Weights of a small transformer language model: MLP 512 squared ReLU.
Each number is 50 + 10 x the weight over its row's rms, rounded and kept within 0 to 99. Layers, rows and columns count from 0. The size before them is the row's rms in percent of the matrix's.

# layer 8 MLP up, 512x128, rms 0.179, rows 82-136, columns 64-127
048:52 59 31 68 31 55 55 70 54 78 46 43 59 48 35 64 76 64 33 56 54 67 45 50 46 42 60 41 51 63 51 59 49 47 58 42 61 56 51 38 62 45 58 52 56 49 46 36 67 53 33 61 52 42 47 51 61 50 41 45 47 37 49 56
125:30 46 57 57 47 45 52 38 45 53 49 58 61 35 43 56 49 66 53 58 41 65 54 49 46 59 42 47 56 52 36 63 57 63 45 49 37 56 50 49 46 55 67 41 60 50 45 26 50 75 46 46 67 36 52 45 45 50 44 67 23 57 46 42
039:41 71 40 58 48 58 46 53 55 59 38 52 65 47 30 43 59 58 53 54 48 60 47 54 42 56 75 33 45 55 56 54 77 58 64 47 54 59 53 49 59 51 65 49 48 46 49 51 54 51 47 57 40 36 50 48 61 49 37 51 45 44 39 51
123:30 69 52 48 54 46 33 44 47 58 52 67 62 31 62 41 45 58 54 48 55 59 56 52 47 48 61 40 24 55 62 70 74 55 48 54 47 55 43 68 47 61 53 51 45 57 48 50 72 41 44 46 61 41 56 52 57 45 40 43 51 43 50 49
152:54 59 54 40 36 56 61 49 45 53 26 33 53 44 56 39 53 46 47 46 28 61 62 60 54 53 59 45 44 69 59 55 45 46 65 50 61 37 59 63 37 50 51 39 53 22 49 56 51 53 44 44 51 57 48 54 48 48 39 45 61 36 33 42
044:39 63 40 53 41 54 49 55 61 57 43 44 54 42 53 55 71 50 23 59 45 57 56 53 48 52 65 34 50 67 58 52 58 53 52 57 56 42 79 37 51 43 44 54 54 39 52 43 58 58 39 67 59 37 52 45 56 39 38 47 33 31 45 41
112:36 53 52 40 41 46 44 47 46 48 49 50 50 55 41 65 46 55 49 41 42 67 56 49 35 62 59 42 53 52 38 38 52 44 48 62 55 17 37 58 57 52 42 49 57 60 48 42 54 70 38 55 38 48 62 64 66 33 37 49 68 48 52 46
039:30 66 24 58 32 49 55 46 62 76 49 41 58 27 45 50 54 46 27 65 36 60 33 51 47 46 59 41 47 63 59 49 55 50 56 49 50 57 55 39 70 43 60 61 48 65 37 39 66 49 46 48 37 40 48 50 49 47 40 52 51 33 44 62
045:54 71 27 57 48 40 59 53 62 52 57 39 71 41 42 57 70 55 39 61 35 56 46 54 40 43 66 38 53 61 57 52 54 51 55 39 56 44 60 39 73 50 54 63 55 45 43 36 50 50 43 67 43 51 54 42 61 50 22 49 48 43 49 60
129:48 63 50 57 40 68 40 46 41 62 46 68 80 40 44 39 52 50 54 52 34 68 47 66 44 49 55 47 65 76 48 45 51 66 48 49 66 36 49 60 46 43 41 30 44 37 54 42 61 52 45 57 39 48 56 51 53 44 30 75 59 43 41 62
116:43 47 49 67 33 57 45 41 48 58 42 62 52 40 39 52 38 55 58 39 60 48 41 51 38 58 72 45 53 34 34 51 54 23 51 43 57 58 53 56 56 57 58 51 47 56 54 41 51 50 32 54 56 43 62 40 73 42 49 54 48 50 42 51
043:25 56 49 52 50 56 53 59 53 66 51 42 53 43 41 53 69 58 45 59 40 68 52 72 58 52 60 44 53 60 53 53 70 59 63 44 55 43 50 66 70 51 49 51 52 41 42 42 62 56 48 65 50 42 50 45 59 45 32 42 45 19 59 40
116:61 56 50 45 51 62 55 58 70 50 40 58 47 54 40 56 49 63 42 61 39 77 58 44 54 41 49 46 53 50 48 48 44 36 56 36 46 74 62 44 50 43 47 35 64 36 55 46 49 54 44 59 53 67 44 55 51 49 50 73 45 49 49 63
050:32 54 38 62 44 55 53 54 65 65 50 52 65 54 50 51 51 50 45 57 46 50 52 56 50 70 53 38 37 48 59 52 56 64 56 34 67 52 55 55 63 45 51 48 60 50 55 29 71 50 52 62 30 39 53 49 56 46 42 53 45 30 40 47
113:45 70 42 45 45 61 71 42 60 62 60 52 39 61 53 47 50 66 53 53 39 57 61 58 56 68 49 53 31 76 48 35 40 44 61 39 46 56 77 52 44 62 34 57 54 25 49 64 47 54 57 42 42 52 45 63 47 48 29 44 46 44 51 53
142:50 59 48 55 44 51 68 39 67 58 58 41 59 49 41 37 54 40 34 61 47 50 42 55 56 57 60 49 49 57 55 42 46 52 62 60 57 48 55 55 49 23 48 29 64 57 57 49 32 45 46 78 47 56 64 59 36 44 35 67 30 44 53 53
110:48 53 59 57 44 55 51 34 44 44 51 54 48 43 21 73 41 35 49 43 36 56 47 35 60 43 58 46 60 49 42 56 53 44 39 50 40 38 48 65 65 60 38 27 50 42 40 54 69 57 45 35 52 41 46 29 72 47 50 46 40 50 43 56
070:44 66 45 62 48 58 59 63 49 59 38 52 68 40 40 48 66 49 22 52 58 53 54 61 48 57 70 34 29 56 52 48 66 46 63 43 57 45 64 50 62 52 57 62 52 50 69 35 56 55 57 59 41 39 56 36 58 47 30 45 45 34 46 63
118:59 60 43 68 54 44 44 42 47 44 34 40 53 26 50 49 54 36 42 60 37 65 23 52 52 42 44 50 43 58 53 57 49 46 60 51 45 46 51 32 45 60 42 50 66 40 58 32 54 66 70 32 46 55 49 55 50 55 47 43 42 51 24 52
046:42 55 32 55 45 62 58 56 54 72 40 45 72 31 47 38 58 59 52 62 51 50 53 58 44 42 58 39 58 55 52 58 67 50 64 38 46 43 66 49 62 47 66 38 64 44 51 32 65 63 50 51 35 21 60 50 51 47 40 49 48 40 36 48
120:64 47 58 53 60 54 53 44 47 45 48 54 55 56 40 63 58 47 43 56 37 53 54 66 50 61 41 48 58 69 50 47 35 71 55 33 43 56 45 38 45 40 54 44 64 38 58 53 30 41 47 76 35 63 51 47 50 46 48 40 44 51 31 61
041:39 69 36 61 39 58 54 57 53 54 48 46 59 40 39 52 64 67 40 69 49 64 41 58 41 51 45 34 31 52 50 61 51 46 61 54 65 27 40 52 54 39 38 55 52 49 49 32 62 48 44 58 41 48 54 54 50 47 36 49 46 23 48 48
043:39 64 37 53 48 57 57 63 64 50 45 43 57 32 48 53 69 53 39 47 55 61 46 54 47 47 55 36 41 59 67 54 53 48 56 52 69 39 38 56 61 46 52 56 50 52 39 42 59 60 36 65 48 41 61 47 51 36 21 48 35 23 44 50
142:56 47 45 43 50 58 71 58 51 41 55 50 52 45 24 72 52 40 32 51 54 70 57 60 40 42 47 47 67 57 62 49 40 54 63 47 46 57 44 37 79 48 46 56 68 38 61 52 55 64 34 56 51 59 53 46 48 33 53 58 36 47 45 41
124:52 59 43 73 60 59 68 44 51 47 48 71 45 50 43 46 62 45 33 59 32 67 67 61 59 49 50 43 59 52 68 62 53 49 55 31 45 60 70 41 65 38 54 43 57 45 38 46 57 45 30 56 52 23 47 39 45 48 50 55 34 50 47 54
032:42 75 31 45 50 61 60 62 43 61 43 52 50 35 29 44 67 50 38 58 50 62 45 72 46 50 68 33 53 48 55 73 59 54 52 46 71 41 53 41 54 50 38 45 46 33 36 48 57 52 52 58 46 46 43 45 63 45 33 59 46 45 38 55
036:46 57 25 55 30 54 47 45 61 62 49 52 50 42 37 53 54 47 47 53 36 59 52 62 48 50 58 21 36 52 57 56 52 55 61 53 58 52 54 30 61 46 47 48 51 47 59 56 60 55 40 54 49 58 48 44 51 51 44 52 44 18 37 38
040:54 60 38 52 38 52 56 61 68 60 50 51 54 39 29 58 64 52 46 57 49 59 48 51 55 49 58 43 58 57 60 62 63 56 68 47 57 49 51 56 68 45 62 46 65 46 45 40 70 60 50 53 24 50 50 46 54 26 43 48 54 31 46 55
118:38 55 59 68 41 44 50 56 63 44 62 35 39 47 26 55 57 56 50 45 44 44 47 56 64 40 51 51 50 41 39 59 51 26 60 31 53 55 45 59 71 34 49 41 77 52 56 21 45 50 49 39 57 47 63 47 59 41 39 48 54 42 60 46
049:45 66 39 58 37 46 62 53 42 59 53 60 49 42 45 46 60 53 42 55 39 45 57 65 47 43 72 43 54 55 58 56 54 51 54 48 55 57 44 58 69 46 62 46 62 44 59 54 69 60 47 49 38 51 48 54 55 30 33 45 48 25 56 48
112:45 50 43 46 34 48 60 71 53 55 51 57 55 54 52 56 51 52 52 55 29 56 64 55 60 65 74 54 54 55 39 43 62 41 52 47 56 62 48 43 68 59 43 36 45 60 36 56 69 61 31 57 31 48 43 58 60 45 41 53 54 36 40 59
042:39 75 39 52 38 51 56 57 60 50 49 57 57 46 38 43 59 44 35 70 45 56 48 66 45 58 63 43 49 65 47 49 58 55 51 56 54 51 59 53 59 53 47 48 56 54 48 34 63 58 59 41 36 36 42 56 60 44 39 52 52 32 43 49
115:46 64 42 65 59 42 49 48 54 43 36 60 40 56 47 57 51 46 52 48 22 52 69 60 59 67 45 42 60 50 62 53 70 66 54 50 58 63 49 34 45 43 63 43 47 51 41 43 44 64 34 56 34 34 48 16 45 49 40 48 34 54 53 54
106:18 47 56 54 51 56 42 36 33 50 53 37 47 29 42 40 58 45 49 41 59 73 35 47 46 51 38 44 50 52 42 42 52 41 53 57 59 37 42 66 62 51 40 71 47 49 60 31 37 49 64 48 51 58 46 57 50 45 41 29 77 44 58 42
039:29 59 49 50 28 61 49 54 50 53 53 31 52 38 37 48 74 61 47 61 41 57 44 55 54 59 56 43 60 53 69 56 63 57 67 41 57 41 53 45 68 54 43 67 52 46 50 48 62 49 50 65 30 44 50 45 71 48 44 50 57 30 46 57
115:52 50 53 48 54 59 42 76 50 48 30 59 42 55 25 64 62 61 49 65 39 58 54 47 58 38 48 48 43 63 42 54 60 41 62 56 49 55 48 57 50 43 56 50 53 59 48 48 58 61 42 68 54 44 41 35 46 73 45 61 44 28 60 50
117:50 58 44 56 50 52 59 53 54 61 46 48 73 51 51 63 48 54 36 39 56 55 63 49 37 52 66 47 36 44 59 51 50 57 54 56 46 54 54 43 71 56 57 59 53 65 48 47 72 61 42 41 55 54 44 41 52 45 38 40 65 39 51 58
046:48 56 33 52 34 55 49 57 55 64 58 53 51 41 43 50 59 49 48 52 58 58 50 53 54 50 64 31 48 50 61 51 62 59 47 53 43 53 45 55 71 51 49 46 63 46 46 41 66 53 54 58 45 52 50 45 55 33 39 48 54 31 53 46
042:24 64 44 65 51 65 46 51 59 84 46 48 42 30 51 70 69 55 29 53 23 54 42 59 48 46 50 43 56 54 61 54 50 46 53 47 59 47 53 52 64 54 50 48 49 53 37 47 57 52 37 66 40 42 60 55 55 47 34 47 60 43 44 51
129:51 49 58 57 50 67 50 36 42 53 49 52 42 39 53 47 54 59 33 74 53 43 46 47 40 40 71 41 59 44 55 50 55 46 39 54 43 48 56 31 51 43 48 46 40 55 33 47 42 56 42 61 52 41 50 60 59 46 54 50 56 33 59 61
134:59 57 38 46 58 68 44 37 65 44 51 63 52 43 38 61 49 59 54 51 59 49 38 47 54 54 45 38 25 41 46 53 60 48 50 39 45 42 48 40 59 51 51 69 44 66 33 59 45 59 33 42 51 42 65 40 52 43 27 65 30 51 52 46
065:35 50 31 53 42 55 56 57 49 55 39 47 66 29 43 58 58 48 35 59 43 64 45 76 58 51 57 35 50 52 40 54 54 46 61 40 59 45 53 51 71 44 55 50 58 51 50 34 54 68 43 53 50 38 48 42 59 36 41 55 60 35 37 53
144:36 45 43 56 55 54 49 45 49 69 39 58 40 52 43 47 53 44 47 67 36 50 53 51 50 53 46 37 56 45 53 68 68 43 37 56 54 59 42 49 49 42 50 51 59 53 47 44 50 54 51 83 43 38 50 35 50 31 56 49 39 48 58 66
119:70 51 53 47 42 52 40 33 31 50 56 57 44 54 44 38 66 59 44 49 46 54 69 61 71 65 55 40 31 52 43 48 57 41 49 47 51 53 57 37 62 40 48 60 58 50 39 51 47 46 63 57 44 50 51 41 65 34 47 57 39 51 46 48
114:55 51 42 55 41 38 52 58 36 46 60 64 78 52 52 57 59 50 48 54 49 49 61 67 58 58 51 46 56 60 52 37 47 44 67 54 77 53 44 46 48 42 60 40 66 40 44 61 34 54 31 62 61 43 44 73 40 45 46 60 48 50 26 42
129:47 63 46 44 37 69 54 57 59 45 56 48 44 46 24 31 80 42 44 49 46 46 47 50 40 56 41 46 53 60 44 39 52 64 42 37 52 48 50 26 51 44 47 55 64 54 60 54 49 58 46 62 60 40 52 45 46 51 37 74 41 55 57 67
110:52 78 44 46 46 62 45 56 45 49 50 49 51 45 54 44 47 38 34 56 40 42 78 52 60 49 49 46 65 38 40 46 41 47 41 38 59 61 53 57 48 36 56 37 56 36 34 41 60 67 41 69 27 52 40 40 37 47 25 49 56 46 45 56
112:46 41 62 64 58 64 46 44 53 56 45 30 42 52 43 62 47 40 59 58 66 38 50 50 50 53 58 46 61 35 40 57 47 36 46 37 39 45 53 53 51 48 44 46 62 48 34 57 50 49 45 36 43 54 72 33 96 48 45 52 70 36 61 48
054:46 56 45 51 51 49 54 50 38 57 49 55 52 53 47 51 55 45 36 56 50 77 50 55 59 58 70 24 53 64 50 48 60 49 58 51 53 48 48 44 66 48 57 44 56 53 44 47 51 50 47 63 35 43 49 43 46 46 44 61 63 31 36 43
118:55 59 43 64 31 68 44 41 42 60 59 55 57 43 52 45 47 71 47 56 49 61 56 46 46 41 68 50 64 63 43 39 55 58 62 50 63 65 68 28 52 47 34 45 49 49 36 39 61 53 51 48 25 47 66 45 54 53 30 51 47 52 42 43
132:45 58 58 44 47 57 78 49 64 41 69 34 67 50 60 33 48 44 55 58 45 39 49 45 59 53 50 32 54 53 61 47 53 58 67 45 59 47 59 47 52 42 57 38 55 55 59 31 58 54 29 55 41 42 45 61 44 56 48 67 39 49 23 48
127:52 44 53 64 43 63 47 37 60 45 45 45 66 47 57 56 51 50 49 70 36 49 67 47 66 57 35 46 48 59 53 42 43 40 58 27 36 53 82 40 48 54 52 56 62 54 52 45 41 54 52 53 44 49 42 39 55 49 54 50 43 49 37 67
120:45 47 40 56 56 62 45 47 56 48 55 51 48 59 45 37 68 39 48 48 68 69 56 63 46 48 35 42 71 57 48 49 51 49 50 45 34 47 47 37 46 42 61 55 66 67 46 47 46 54 35 45 53 48 34 54 54 34 48 53 38 51 44 69
141:53 62 47 60 37 59 57 57 65 67 54 54 48 40 43 40 70 56 47 49 56 41 60 63 61 49 53 49 40 48 56 47 37 43 50 32 67 54 70 51 49 39 54 48 57 42 42 42 38 60 42 52 49 57 47 47 48 56 44 55 61 41 44 49
070:48 61 42 58 48 50 51 56 44 66 39 47 51 28 28 46 65 41 34 48 46 66 50 58 51 60 59 37 45 57 48 60 59 46 56 48 51 42 50 47 81 43 63 50 41 48 51 54 66 47 55 42 51 53 54 39 54 40 35 56 51 48 50 53
# layer 8 MLP down (transposed), 512x128, rms 0.166, rows 82-135, columns 64-127
038:52 44 65 42 49 37 53 71 52 42 54 52 45 26 45 50 57 40 37 47 47 48 59 71 50 57 47 55 48 61 58 40 47 54 49 56 44 63 42 43 46 39 49 49 24 52 52 51 47 46 58 46 54 43 53 35 60 35 65 52 55 58 48 57
131:54 37 57 47 48 51 61 41 70 56 42 47 66 74 50 49 55 53 61 49 55 64 58 42 52 44 60 48 57 64 39 59 45 43 47 52 42 51 61 48 45 27 49 59 54 43 46 63 62 52 66 50 41 71 52 54 39 63 52 33 68 37 33 47
034:59 21 50 22 31 65 46 49 60 52 49 61 46 60 66 58 43 61 53 55 50 35 49 41 42 48 31 57 48 47 47 52 16 52 51 55 42 49 31 53 57 53 40 46 33 58 40 52 36 33 65 58 61 58 43 45 46 50 66 44 51 50 49 43
123:55 26 39 39 40 32 61 58 35 61 47 34 51 53 60 57 61 57 45 43 48 47 50 54 45 51 55 58 63 43 45 53 44 40 45 48 58 45 48 51 53 46 46 30 32 58 40 61 52 59 66 70 62 57 57 68 56 56 66 47 47 47 45 48
137:51 33 67 38 39 56 45 39 41 60 54 41 41 41 39 49 54 63 58 43 54 74 58 50 59 50 55 67 63 53 39 63 36 41 35 42 56 48 43 63 47 67 34 47 49 32 51 58 54 61 56 40 40 46 51 69 43 62 69 41 69 48 51 55
036:57 43 40 57 51 49 51 55 40 67 55 53 40 56 31 48 52 39 30 34 56 57 31 60 68 55 65 55 40 40 40 52 43 43 68 42 53 40 44 60 58 54 61 33 59 51 45 56 45 52 51 60 35 57 52 48 64 40 53 55 54 62 64 57
120:67 57 45 56 39 38 51 57 57 57 39 40 45 49 77 56 42 54 63 58 47 53 51 45 48 37 58 57 52 57 46 55 38 34 42 52 62 46 34 49 42 54 27 52 55 53 58 38 54 60 76 47 47 70 49 58 54 36 39 42 39 44 44 51
033:60 51 47 55 48 59 55 51 55 34 60 56 43 62 51 52 56 49 57 52 71 52 51 55 48 61 47 75 50 76 61 34 29 44 54 52 57 47 29 69 50 51 48 70 50 60 45 52 36 55 57 44 42 70 51 63 54 59 50 50 48 45 38 60
034:55 43 26 60 45 48 43 55 59 58 41 48 42 49 60 55 47 30 55 52 27 47 27 63 58 50 43 47 57 47 55 53 53 47 53 42 50 48 58 65 25 61 53 34 55 46 57 56 50 59 69 57 48 41 56 48 37 48 60 49 50 44 73 48
124:44 51 53 30 55 65 49 53 54 44 45 53 54 48 56 59 55 50 62 51 51 54 56 41 48 59 54 58 43 66 39 60 48 39 47 49 52 51 53 60 45 52 47 55 38 54 52 62 52 56 55 54 65 59 45 56 43 64 58 51 48 66 24 59
116:59 32 61 63 50 39 30 73 45 37 55 60 38 56 57 51 52 37 56 64 52 40 50 60 29 57 40 50 52 62 60 50 58 56 45 62 43 58 56 33 31 36 51 49 62 55 77 50 48 44 68 50 49 47 50 70 39 46 60 49 31 49 33 59
040:49 40 58 45 59 67 62 62 51 53 49 49 49 63 52 60 41 48 51 60 54 56 57 52 62 19 48 51 43 62 49 55 42 51 64 55 44 42 46 38 46 67 47 63 47 47 52 58 52 59 61 38 60 49 50 54 17 51 61 49 59 66 48 55
113:41 52 51 67 53 44 42 58 55 37 36 35 46 48 57 44 54 47 55 61 67 61 44 51 52 55 51 54 50 56 49 55 71 47 34 55 67 59 54 62 71 59 43 71 47 46 50 51 36 35 50 35 52 43 52 58 35 64 49 53 66 51 56 46
056:56 58 50 48 44 52 46 47 45 50 57 41 39 72 36 51 41 60 86 49 75 35 39 44 60 45 50 62 47 53 46 48 70 33 31 55 53 49 57 40 52 42 57 57 50 56 64 43 56 54 50 63 45 61 47 50 28 52 54 45 62 28 58 52
118:38 49 47 36 60 45 55 55 52 48 43 33 42 60 57 56 50 34 55 43 42 48 34 45 48 59 45 43 52 31 33 52 30 41 55 43 41 51 68 44 43 34 28 40 50 61 40 57 51 35 55 42 55 58 50 63 40 39 53 56 57 60 67 38
135:40 36 48 52 54 34 60 58 50 52 55 50 51 45 64 50 72 43 60 43 57 51 47 57 54 43 48 42 64 56 61 44 45 63 64 51 56 65 31 56 47 64 33 64 39 61 51 37 62 45 64 39 49 77 63 44 47 45 64 25 47 47 54 28
120:53 48 66 46 56 61 52 63 50 51 44 61 48 56 51 28 41 35 50 48 52 54 26 48 57 53 54 54 54 51 60 66 45 41 45 53 51 34 35 37 34 41 45 52 55 48 37 61 59 42 33 46 55 56 42 52 38 43 62 32 43 38 42 52
066:54 45 36 48 45 45 42 66 40 70 50 41 44 30 55 58 49 60 49 46 60 54 28 43 51 66 53 53 52 44 47 50 52 41 65 45 53 43 46 46 42 50 44 53 45 54 43 33 54 44 53 51 52 47 34 50 54 51 43 34 32 57 59 46
120:41 59 53 60 65 44 52 40 51 50 51 66 48 53 62 40 49 59 43 43 45 47 58 35 43 60 50 42 40 43 53 61 52 59 69 68 63 71 63 49 32 49 45 40 62 44 63 46 48 41 55 47 35 43 55 68 63 34 56 62 43 57 43 49
044:45 41 70 48 52 55 45 47 43 51 60 40 39 64 38 60 40 46 61 44 59 44 52 58 45 49 46 50 30 44 52 62 57 51 47 42 46 38 44 52 47 53 42 49 46 54 46 60 30 58 67 54 47 56 58 50 50 67 68 55 49 64 56 68
119:53 43 52 50 26 34 47 62 66 34 63 57 38 53 64 56 46 56 70 68 47 53 39 52 57 61 47 57 58 64 59 60 49 49 39 25 46 58 40 35 57 43 70 47 44 58 50 76 56 52 43 46 42 55 48 54 38 48 52 45 39 53 50 65
034:49 31 43 39 41 51 42 21 56 72 56 53 44 53 58 42 50 55 40 33 42 41 47 45 52 43 72 46 43 35 53 43 41 41 49 46 35 69 72 34 34 48 37 39 66 48 60 58 48 40 47 43 46 55 57 65 53 63 52 48 57 62 44 46
039:33 27 66 56 40 50 48 55 53 56 67 51 43 68 52 49 45 50 51 40 41 39 43 55 51 38 53 45 59 47 37 42 74 41 38 40 47 32 41 60 64 56 45 52 51 58 50 62 37 43 54 72 43 45 44 43 48 61 61 32 57 40 41 52
134:51 47 30 54 55 47 49 49 49 39 66 28 45 40 54 45 55 43 39 38 40 57 39 56 36 61 43 68 34 51 54 48 61 60 49 41 45 67 50 48 63 44 47 62 50 32 40 51 37 55 47 40 56 56 69 44 24 50 54 39 51 65 57 32
124:43 43 54 48 48 56 43 36 46 43 43 52 55 60 56 57 64 42 43 48 46 54 74 60 58 39 49 82 47 39 40 58 40 52 57 56 55 43 59 59 71 39 38 54 47 49 47 56 30 57 41 66 49 50 44 59 49 38 71 58 50 37 37 39
036:59 40 55 33 59 52 47 53 36 46 60 44 58 60 50 48 70 50 53 58 34 50 44 49 38 43 53 55 51 55 56 41 52 33 49 71 27 44 45 47 29 48 55 34 52 44 68 55 28 70 47 58 43 52 35 55 51 47 58 41 45 52 56 48
037:59 37 55 45 65 46 49 47 62 43 57 32 56 58 36 41 24 37 51 23 58 43 68 47 59 53 57 41 51 49 45 46 50 51 55 59 43 39 45 65 52 62 41 70 44 50 52 52 50 44 47 43 71 66 63 42 51 48 58 63 56 66 50 45
038:38 41 67 27 47 64 61 56 57 40 60 52 41 58 50 59 61 66 40 44 54 44 59 43 43 53 42 37 45 39 52 59 48 53 58 42 35 47 47 45 46 51 27 50 34 60 41 55 48 56 51 52 48 58 53 56 40 48 64 58 46 65 58 40
129:66 32 60 54 47 53 45 44 56 51 54 38 47 55 46 47 36 56 42 43 55 54 54 56 58 62 60 82 52 61 54 63 34 39 43 61 52 46 47 48 66 45 56 54 54 53 45 45 34 56 54 50 59 75 56 61 41 51 43 45 57 46 47 48
038:58 50 54 39 37 74 48 51 52 55 40 40 43 50 43 49 60 47 36 40 57 69 47 46 47 52 74 55 56 52 52 48 57 45 48 47 53 40 27 56 63 51 46 62 45 45 49 47 54 42 54 49 45 56 41 77 60 65 39 50 43 27 64 42
114:49 32 51 42 50 45 45 59 52 45 42 28 52 71 42 62 37 35 57 43 35 52 58 40 41 50 48 69 47 34 52 39 53 38 40 54 47 47 52 54 45 51 34 58 38 66 53 54 46 62 47 60 34 40 46 55 53 43 45 68 46 54 66 58
040:67 52 50 49 58 52 42 56 63 43 53 49 51 52 41 54 48 57 55 56 50 56 54 49 48 29 49 55 76 59 54 37 47 59 53 46 41 61 41 50 48 66 52 33 57 55 40 54 45 44 58 55 49 77 53 50 54 56 41 44 35 29 33 48
117:57 53 61 66 39 54 55 60 58 51 49 33 52 75 66 51 66 55 38 49 53 63 56 56 36 35 57 62 52 51 39 35 52 50 47 55 49 39 62 44 58 36 74 51 55 50 51 51 32 45 43 39 40 76 56 40 52 50 51 41 53 46 58 32
109:59 38 57 63 51 52 55 53 38 48 56 47 32 65 49 57 28 53 60 43 68 41 44 46 56 45 30 51 53 33 49 51 58 53 52 64 65 70 68 48 52 36 43 48 66 62 55 64 49 46 58 60 50 63 55 55 39 46 45 45 56 27 49 41
037:49 08 58 30 47 49 50 56 44 47 46 54 49 32 47 45 55 39 39 51 45 70 66 47 49 43 55 55 58 55 45 53 54 45 54 48 51 57 62 38 56 41 53 42 29 61 75 52 44 43 50 38 54 46 51 48 51 54 75 60 46 70 47 63
131:50 32 51 39 50 43 39 51 66 58 53 65 52 69 48 53 49 42 45 53 51 39 41 48 57 58 47 51 39 51 50 45 41 54 49 63 46 47 63 55 58 60 45 47 85 52 34 75 35 52 58 51 42 56 52 40 40 48 59 33 58 53 39 50
118:44 29 61 50 56 52 47 43 50 52 74 38 79 45 47 59 51 48 47 52 46 54 62 49 40 48 65 50 67 29 55 38 62 57 54 45 49 46 36 50 49 49 63 42 48 50 43 37 35 40 51 64 55 41 40 38 38 61 47 39 57 49 50 54
040:50 42 51 61 81 60 51 56 56 53 57 54 64 65 47 53 47 57 39 42 50 56 42 50 56 53 55 53 61 42 55 34 49 51 57 46 67 52 33 57 43 40 52 52 48 44 43 38 48 68 45 65 39 54 13 57 47 28 55 59 60 53 41 73
036:53 49 42 64 50 28 55 53 63 44 48 46 47 53 30 79 60 37 49 54 54 73 56 35 47 41 50 42 49 43 42 42 51 38 48 58 43 21 38 62 52 62 54 63 52 60 59 39 58 55 51 23 70 59 47 52 59 41 60 54 51 49 53 58
130:47 57 64 46 63 34 57 31 44 52 74 53 62 54 38 59 47 56 63 39 32 28 64 65 75 47 66 58 46 45 45 46 52 53 53 58 46 43 72 57 43 46 60 47 42 58 57 66 49 51 34 34 50 47 50 46 39 57 59 59 42 70 65 58
135:39 48 59 65 37 49 34 67 58 66 40 37 45 50 54 65 50 38 60 52 45 53 38 49 45 40 48 37 31 45 43 80 42 43 64 45 49 49 58 65 58 50 47 48 42 62 39 44 43 58 53 59 37 48 60 63 35 49 38 62 59 62 46 48
057:43 28 40 45 52 47 48 54 51 29 42 63 46 57 48 45 45 35 50 51 52 49 50 63 59 52 64 57 50 56 54 51 48 37 46 55 42 66 67 33 48 26 50 56 52 53 51 63 51 55 54 45 43 49 68 46 57 55 42 43 56 36 26 57
144:39 60 59 51 61 48 55 61 51 61 35 39 30 47 43 61 48 30 65 49 47 72 65 57 48 66 51 45 60 63 54 41 56 50 49 35 72 58 57 83 46 55 46 51 40 58 55 59 43 63 48 68 56 43 65 56 50 54 39 56 47 56 47 60
116:59 35 52 49 54 57 49 72 68 38 44 63 58 49 59 57 50 65 54 21 42 45 25 42 45 43 51 52 55 45 50 44 58 54 59 40 53 51 68 66 48 30 47 60 44 41 50 51 68 55 47 35 60 52 52 48 53 51 56 49 41 83 49 42
112:51 57 53 44 40 49 54 44 60 39 44 48 50 75 61 60 48 59 44 46 63 60 54 38 53 27 44 29 56 31 43 47 49 36 38 60 52 42 51 33 27 45 63 35 60 50 47 51 62 50 46 42 35 41 53 48 46 52 31 49 50 53 65 56
130:59 62 51 57 41 37 55 50 48 39 40 51 27 69 55 50 50 39 53 61 43 54 48 45 63 68 44 44 52 76 48 51 51 46 51 47 33 54 42 57 50 46 49 43 55 35 69 60 60 38 51 58 55 35 65 49 39 67 53 53 71 64 48 46
114:41 32 78 48 48 59 46 65 37 40 54 45 35 43 42 56 60 46 40 53 51 54 47 45 43 69 48 63 57 52 57 65 52 56 42 52 50 34 68 47 57 62 64 57 54 45 62 52 53 60 62 33 51 58 44 47 71 54 69 39 49 32 32 71
116:43 31 50 52 60 38 59 45 61 67 32 75 51 42 41 57 54 37 45 45 32 42 41 43 43 60 52 59 49 54 42 33 59 39 58 42 43 50 56 68 38 46 38 47 50 54 61 46 54 46 39 59 49 32 57 54 75 50 86 41 29 64 57 37
058:38 09 39 50 57 42 63 22 50 59 56 51 42 46 40 35 56 46 61 49 53 51 54 57 47 62 47 60 48 28 52 48 56 52 54 53 53 62 48 58 30 51 51 30 26 40 72 45 61 54 44 58 60 37 53 58 55 61 75 58 37 50 50 59
120:47 52 39 51 67 49 45 56 52 38 39 39 35 48 48 56 48 41 31 49 52 45 58 46 43 42 44 68 56 43 34 57 42 48 42 55 46 47 77 43 52 38 47 40 34 60 41 57 49 62 47 50 46 74 46 56 49 58 49 56 55 53 50 46
124:46 55 49 47 32 58 54 57 46 51 50 54 36 54 48 49 32 57 57 53 50 33 39 40 45 34 42 33 57 56 53 62 53 42 74 57 63 52 45 57 51 27 38 59 36 48 53 53 48 61 51 34 43 49 53 44 57 68 45 35 56 36 37 56
124:61 51 62 50 48 42 49 60 46 59 53 54 49 44 52 51 50 38 61 45 62 47 34 55 41 52 52 63 51 55 57 41 50 46 51 68 34 29 34 50 69 61 33 50 50 46 58 56 43 32 49 62 45 56 40 43 53 48 49 55 59 49 60 52
120:34 57 63 54 53 37 64 37 62 66 60 35 50 45 48 42 46 53 44 44 65 61 48 42 43 56 48 50 41 33 35 38 48 70 36 38 59 34 56 44 66 39 51 48 45 55 48 45 41 54 49 45 38 50 36 60 50 50 41 56 52 48 61 36
141:50 36 56 62 46 53 62 57 51 61 42 59 51 52 39 51 61 45 52 35 44 66 57 65 63 40 67 56 69 48 72 45 33 54 39 47 51 46 55 39 58 64 67 40 30 57 46 49 37 46 45 58 54 64 48 60 44 57 56 32 42 52 68 27